config.yaml
intermediate_size: 320
vocab_size: 1156
rope_fraction: 1.0
tie_word_embeddings: false
init_std_o: 0.0
optimizer: "cautious_adamw"
beta1: 0.9
weight_decay: 0.27
schedule: "wsd"
batch_tokens: 32768
max_steps: 5085
Each number is 200 + 20 x the weight over its row's rms, rounded and kept within 0 to 999. Layers, rows and columns count from 0. The size before them is the row's rms in percent of the matrix's.

# layer 2 MLP down (transposed), 320x256, rms 0.0372, rows 102-110, columns 0-127
102,179,210,210,209,231,191,160,171,223,242,232,218,209,251,184,160,186,217,220,194,196,213,219,202,169,211,175,165,194,199,173,202,206,228,231,185,186,153,152,199,235,219,217,199,197,199,225,231,159,212,194,190,235,221,196,181,203,206,180,178,219,183,192,206,207,209,188,166,216,194,198,214,214,211,194,225,213,178,234,199,211,191,225,207,221,170,182,183,187,199,191,191,168,194,184,208,185,194,214,186,200,173,174,221,197,217,240,194,216,184,201,207,167,198,201,177,238,206,225,181,213,207,209,197,197,198,188,183
109,217,198,228,213,181,222,221,179,213,212,186,223,218,224,200,192,165,208,220,232,229,207,203,185,211,220,228,226,211,191,202,213,203,203,238,207,190,211,204,243,216,210,239,178,212,200,188,232,183,187,201,176,207,188,203,202,172,206,231,202,206,193,174,158,212,174,203,214,222,209,207,212,190,194,226,179,221,170,181,217,188,183,185,163,218,186,180,162,175,192,196,217,199,189,224,196,212,194,196,162,221,207,209,198,201,221,191,241,215,219,169,198,208,241,216,196,248,212,207,166,174,196,225,190,174,228,189,189
110,185,236,194,224,197,185,199,192,167,193,191,240,192,188,187,202,208,215,189,208,192,188,185,208,203,203,189,227,175,191,213,140,236,178,214,211,203,232,205,180,218,216,218,228,206,187,169,216,177,204,201,211,183,196,255,218,191,225,178,203,197,199,174,176,195,183,184,193,256,207,217,205,199,191,225,199,219,175,187,211,210,194,191,184,175,192,170,215,156,169,215,193,191,188,220,232,188,210,228,178,197,208,193,210,242,239,188,183,194,198,222,193,179,227,205,176,186,199,199,222,173,185,179,214,224,179,198,183
105,213,191,184,206,178,182,170,195,178,212,229,173,216,204,239,171,187,197,209,181,223,194,191,182,201,223,172,206,218,240,210,199,215,256,176,186,176,139,173,199,179,139,183,156,176,182,222,174,205,192,207,190,216,233,215,217,199,185,184,205,202,192,220,192,215,198,195,176,167,177,212,218,188,199,208,215,195,180,213,229,169,192,212,250,219,193,172,198,200,225,188,211,185,198,194,229,219,225,229,185,212,205,196,206,207,197,208,221,195,177,200,201,190,185,221,215,173,210,211,223,199,182,235,170,181,202,181,186
098,199,187,179,182,211,197,199,205,185,209,206,181,197,200,193,196,214,205,189,203,205,228,229,222,218,229,202,179,200,218,165,239,189,183,198,190,167,243,166,201,213,158,186,217,201,206,227,193,172,199,227,203,231,177,215,192,180,180,210,195,219,207,215,184,221,190,216,194,209,211,208,197,210,231,204,204,171,186,213,182,169,203,219,207,232,209,203,203,189,187,190,225,212,194,204,190,224,170,209,182,222,182,226,210,139,195,186,149,170,189,160,190,184,237,199,200,167,216,229,208,203,215,162,227,173,214,213,184
094,191,227,170,181,210,169,232,218,218,222,212,167,183,185,207,195,220,190,220,180,197,214,201,192,220,241,220,182,199,207,174,209,190,190,244,221,231,183,178,210,272,185,174,221,207,213,180,208,217,215,185,215,207,224,151,181,179,222,200,210,215,218,219,164,207,224,198,203,194,198,200,206,207,181,210,199,169,192,173,180,216,225,196,188,224,184,208,219,209,227,197,203,196,217,218,214,168,173,190,202,185,225,240,174,194,242,211,188,211,198,210,213,200,189,188,204,160,206,233,186,168,192,205,176,174,197,231,204
112,180,214,200,244,187,189,192,192,184,193,199,235,191,174,215,177,189,175,193,192,199,211,191,198,219,185,207,209,175,187,188,216,190,175,210,182,212,214,218,184,206,200,199,238,194,203,191,188,219,193,188,176,164,187,194,202,234,179,192,215,196,165,214,200,207,184,187,206,176,171,148,210,218,217,199,209,204,189,224,212,223,194,203,203,212,213,206,210,193,175,210,232,222,188,186,191,210,213,224,225,181,185,188,224,219,192,193,168,204,193,185,256,218,162,201,187,189,195,200,219,196,231,182,206,240,189,171,165
103,205,142,224,192,209,193,189,200,204,174,204,191,192,179,183,224,233,205,207,166,199,197,208,212,195,187,212,207,245,209,194,205,195,237,173,212,240,181,168,203,185,193,197,155,226,196,185,195,217,186,207,216,189,169,153,205,189,200,175,214,221,165,240,200,150,189,211,201,148,198,224,196,207,202,199,194,200,215,167,189,200,187,187,193,209,222,212,183,213,220,200,199,240,205,206,201,226,176,178,199,181,192,209,201,191,217,212,182,206,187,168,207,195,196,190,202,189,204,200,188,169,229,220,194,185,220,225,247
104,157,208,211,200,220,194,212,206,224,175,195,233,190,211,180,197,190,214,238,194,227,234,210,223,231,190,209,254,226,212,205,229,210,240,170,213,175,207,216,229,218,216,211,179,177,195,236,209,199,206,200,192,191,201,222,174,206,200,204,200,199,212,205,185,176,196,203,205,200,179,213,209,219,238,192,198,188,156,208,217,252,189,191,207,204,197,250,192,210,153,201,203,182,215,190,202,220,196,220,219,214,190,231,190,225,228,192,204,186,192,194,183,207,198,253,204,216,211,210,203,210,228,223,220,215,230,195,231
# layer 2 MLP gate, 320x256, rms 0.0413, rows 103-111, columns 0-127
110,192,200,209,226,195,182,206,186,218,203,186,178,191,176,201,185,196,231,197,209,193,210,240,203,194,178,188,201,221,213,183,193,217,184,192,202,215,188,239,189,207,187,220,180,172,181,184,233,213,218,200,222,190,177,126,234,206,202,230,217,178,183,225,206,188,157,221,181,179,181,214,196,223,209,209,235,207,205,229,210,175,213,187,232,172,202,161,197,227,201,208,221,173,172,204,210,194,214,185,183,173,196,186,208,215,188,204,188,180,202,184,225,215,226,179,247,224,193,231,195,205,202,192,194,196,170,217,203
112,216,177,190,218,219,204,211,198,212,204,201,202,174,213,207,207,205,245,178,180,206,166,212,205,220,193,227,188,220,219,192,180,199,195,220,205,185,185,209,165,163,228,181,208,204,164,228,186,180,214,216,219,203,201,194,200,206,208,169,214,192,172,194,202,165,178,184,194,174,237,230,205,174,172,184,214,204,186,236,195,223,182,220,209,239,190,223,207,222,234,186,193,172,173,240,224,185,223,213,171,224,228,177,220,185,193,196,187,189,196,201,173,184,231,207,181,209,186,186,174,166,232,183,204,232,191,195,160
111,201,176,162,203,220,223,202,214,201,192,197,194,262,219,174,188,188,223,178,188,195,216,193,201,212,242,177,213,159,241,214,199,241,199,204,206,203,212,202,147,201,209,193,197,218,169,212,183,200,165,209,195,186,225,210,179,189,177,201,213,190,191,192,204,237,177,184,174,197,186,210,218,190,213,190,218,196,225,234,209,212,159,213,209,204,176,181,198,242,210,160,201,217,192,207,192,225,209,212,192,191,214,158,221,189,194,193,218,240,212,163,198,198,210,225,181,187,220,182,197,240,193,227,225,211,224,218,186
099,201,214,195,174,195,190,180,202,184,193,177,252,162,190,210,212,190,194,202,244,204,188,187,193,207,188,203,164,209,195,211,187,236,174,190,197,219,204,195,216,171,198,198,195,147,214,199,207,184,171,202,210,197,221,207,202,198,225,197,167,218,199,212,199,205,212,167,167,195,191,207,189,231,156,265,209,198,186,225,210,204,184,217,200,194,149,189,200,168,173,250,221,193,208,201,196,208,203,212,212,215,210,188,185,213,191,230,209,153,211,190,225,214,208,192,197,180,186,221,143,149,187,190,186,160,218,197,211
094,208,220,210,179,210,241,213,157,170,194,216,223,209,183,216,175,179,201,208,241,187,173,201,184,185,186,219,228,235,193,225,184,187,200,219,205,187,221,189,193,204,204,222,187,172,177,205,198,191,164,179,181,175,203,198,202,173,214,199,204,190,208,171,220,184,187,175,194,210,240,198,201,199,220,192,206,220,217,234,249,203,178,159,209,171,179,178,193,198,170,197,214,218,228,201,187,192,215,208,182,205,182,194,172,190,176,238,249,166,219,178,200,229,176,197,211,204,166,229,186,182,165,174,230,200,214,222,198
118,210,198,198,201,196,170,201,202,222,209,187,173,194,172,168,187,198,176,197,218,196,194,227,187,231,203,176,178,202,200,228,191,189,183,187,224,192,242,207,181,192,203,192,186,208,193,182,214,251,232,220,196,179,191,165,207,244,202,237,197,189,167,219,198,216,184,200,189,206,218,179,227,198,207,190,225,190,205,187,222,175,199,155,213,214,207,185,223,205,220,200,208,218,189,194,226,209,216,180,183,194,191,209,241,214,190,218,183,215,187,183,202,211,186,199,244,205,217,248,208,164,189,179,216,207,214,184,202
100,189,235,169,198,228,197,240,168,187,174,200,188,200,200,211,221,179,195,222,228,195,181,197,202,198,204,185,190,185,211,199,159,193,134,223,210,192,186,211,172,206,212,205,218,175,216,180,179,184,197,184,222,187,212,216,197,198,251,187,189,150,214,170,234,221,196,170,196,224,202,173,232,206,186,191,204,214,189,204,187,207,189,167,178,196,164,166,184,188,172,191,218,173,207,210,215,196,217,187,200,174,196,209,186,189,167,203,225,196,203,230,210,228,216,212,225,217,178,200,220,223,174,174,204,212,201,196,146
101,176,229,230,169,232,189,190,223,230,229,198,213,227,195,187,156,187,220,215,230,217,222,240,186,217,188,200,174,211,195,193,203,180,189,236,209,185,198,202,189,208,205,191,181,168,161,228,239,210,186,236,177,179,214,202,206,180,204,213,203,158,200,193,196,224,190,180,212,217,222,236,216,218,229,219,194,226,203,232,207,207,154,179,249,207,187,206,199,183,168,193,205,195,221,210,220,215,182,185,214,214,208,204,174,218,212,249,228,184,196,207,213,199,181,195,201,200,221,213,185,212,233,239,200,177,207,181,216
104,222,199,190,220,204,158,226,180,165,177,167,172,201,181,195,208,210,188,217,192,204,199,186,223,186,204,178,177,218,183,242,216,223,166,204,211,159,206,174,180,205,209,192,171,190,221,206,202,189,192,218,170,190,204,218,197,199,182,199,220,167,210,199,196,219,222,217,204,234,190,189,209,215,199,171,211,183,227,195,162,207,197,201,196,195,210,172,200,201,200,158,203,224,205,178,220,147,223,204,167,204,220,181,208,188,193,229,202,200,172,199,182,238,214,241,191,160,189,227,232,192,213,202,185,216,235,182,209
# layer 2 MLP up, 320x256, rms 0.0395, rows 103-110, columns 0-127
106,172,206,187,194,189,172,214,154,211,200,216,181,197,198,201,208,201,179,209,257,224,184,196,203,209,198,211,193,241,197,192,205,216,164,187,178,193,206,206,221,186,195,228,196,206,217,223,171,202,195,187,211,184,223,178,185,199,225,205,231,202,219,215,195,143,174,200,202,214,208,195,189,187,179,207,224,189,176,182,216,208,237,167,167,222,164,211,183,203,199,185,231,158,195,186,210,190,206,181,174,214,215,221,160,190,193,205,180,196,203,194,200,207,209,188,228,176,158,200,191,204,191,250,183,189,214,200,198
100,210,251,180,207,203,174,210,167,212,193,195,188,207,221,203,214,215,227,187,199,208,144,166,214,193,187,187,203,172,225,188,141,201,195,206,201,218,202,198,208,224,171,198,214,178,193,219,182,185,194,175,204,172,203,208,208,203,250,183,204,195,212,175,193,187,180,194,205,219,163,168,193,196,186,223,184,240,167,163,172,203,201,182,160,182,152,179,191,154,156,222,202,143,208,214,225,205,206,234,203,193,208,223,204,189,214,238,228,196,183,218,197,217,191,196,234,206,202,217,183,181,190,224,213,200,177,197,176
108,173,222,190,182,210,193,171,228,222,199,201,178,189,240,170,163,261,199,171,187,160,218,191,213,209,185,204,187,224,205,224,225,191,227,166,186,219,204,178,209,215,214,201,168,206,181,183,237,206,207,218,199,213,213,215,202,221,189,188,208,193,229,192,211,195,219,190,219,204,195,212,196,193,221,194,201,186,214,204,157,207,192,206,217,193,204,236,178,204,212,212,167,191,159,196,213,218,179,163,239,236,234,193,220,204,248,183,184,200,177,193,200,160,212,177,171,237,192,196,179,222,219,193,165,195,216,197,185
099,172,190,201,188,196,209,229,172,202,199,196,184,210,181,210,188,197,176,217,199,209,202,189,229,200,164,217,227,182,160,219,191,199,223,207,207,215,216,205,202,231,207,196,218,208,185,178,230,192,213,197,206,202,190,160,216,195,190,211,274,195,183,201,208,203,228,219,187,183,197,187,186,191,225,182,200,204,220,185,206,190,201,182,203,220,237,182,170,224,194,189,135,193,193,168,224,161,192,174,210,195,174,197,209,204,215,207,200,214,212,210,214,203,168,193,203,229,162,195,242,220,199,215,194,204,178,191,191
093,207,216,195,196,220,162,208,161,157,215,188,159,192,170,212,178,186,163,226,237,216,203,196,189,176,218,213,212,214,204,204,200,180,205,205,139,222,203,196,246,202,194,197,226,223,215,171,187,219,190,177,219,185,198,184,170,216,210,194,218,213,186,224,192,233,220,183,169,200,191,225,198,219,210,216,236,203,211,194,209,201,213,182,206,215,153,189,203,204,196,209,204,218,221,199,185,172,185,197,182,204,178,218,174,190,215,190,202,208,194,228,197,198,161,178,155,183,196,211,177,162,201,184,174,190,187,244,194
110,187,218,216,211,190,210,193,234,209,170,183,180,201,208,200,182,187,197,203,189,192,191,176,188,203,187,184,182,199,185,169,221,202,228,191,177,206,191,186,189,191,226,187,182,205,168,200,216,213,202,208,206,207,200,187,220,223,172,234,174,182,203,201,226,215,225,213,181,158,211,204,206,179,256,168,215,201,210,188,192,174,176,222,232,196,258,187,209,240,203,226,189,258,188,205,183,187,178,194,187,191,201,152,227,217,207,204,223,213,240,185,212,210,212,206,189,208,201,231,179,209,192,167,214,217,218,219,215
103,199,230,179,218,240,205,193,172,195,180,220,206,189,180,202,179,223,165,225,199,229,217,222,167,177,181,205,174,244,184,197,217,153,165,200,208,212,217,193,225,208,153,232,209,189,212,228,190,219,189,226,200,194,204,205,205,225,224,200,222,199,219,202,215,210,198,186,244,203,206,192,199,206,171,192,237,224,181,191,198,171,229,186,198,189,237,213,230,184,213,199,257,224,200,180,171,206,169,179,207,194,202,202,178,179,218,240,219,209,170,211,214,184,206,194,201,208,194,171,229,219,184,197,189,205,190,172,203
104,254,217,203,190,197,194,162,200,221,182,156,227,208,174,192,208,195,209,210,173,190,197,211,198,207,184,196,203,214,209,204,228,205,207,242,210,197,196,202,203,198,203,190,214,161,204,203,200,205,179,221,230,166,203,191,205,200,215,168,169,213,187,176,213,207,217,208,210,203,199,196,202,194,236,201,202,168,182,199,184,222,150,209,200,163,203,202,196,139,166,190,198,219,231,186,196,191,202,205,176,177,179,202,185,224,180,225,209,171,204,178,188,191,232,198,219,221,209,222,227,229,230,203,202,222,216,226,227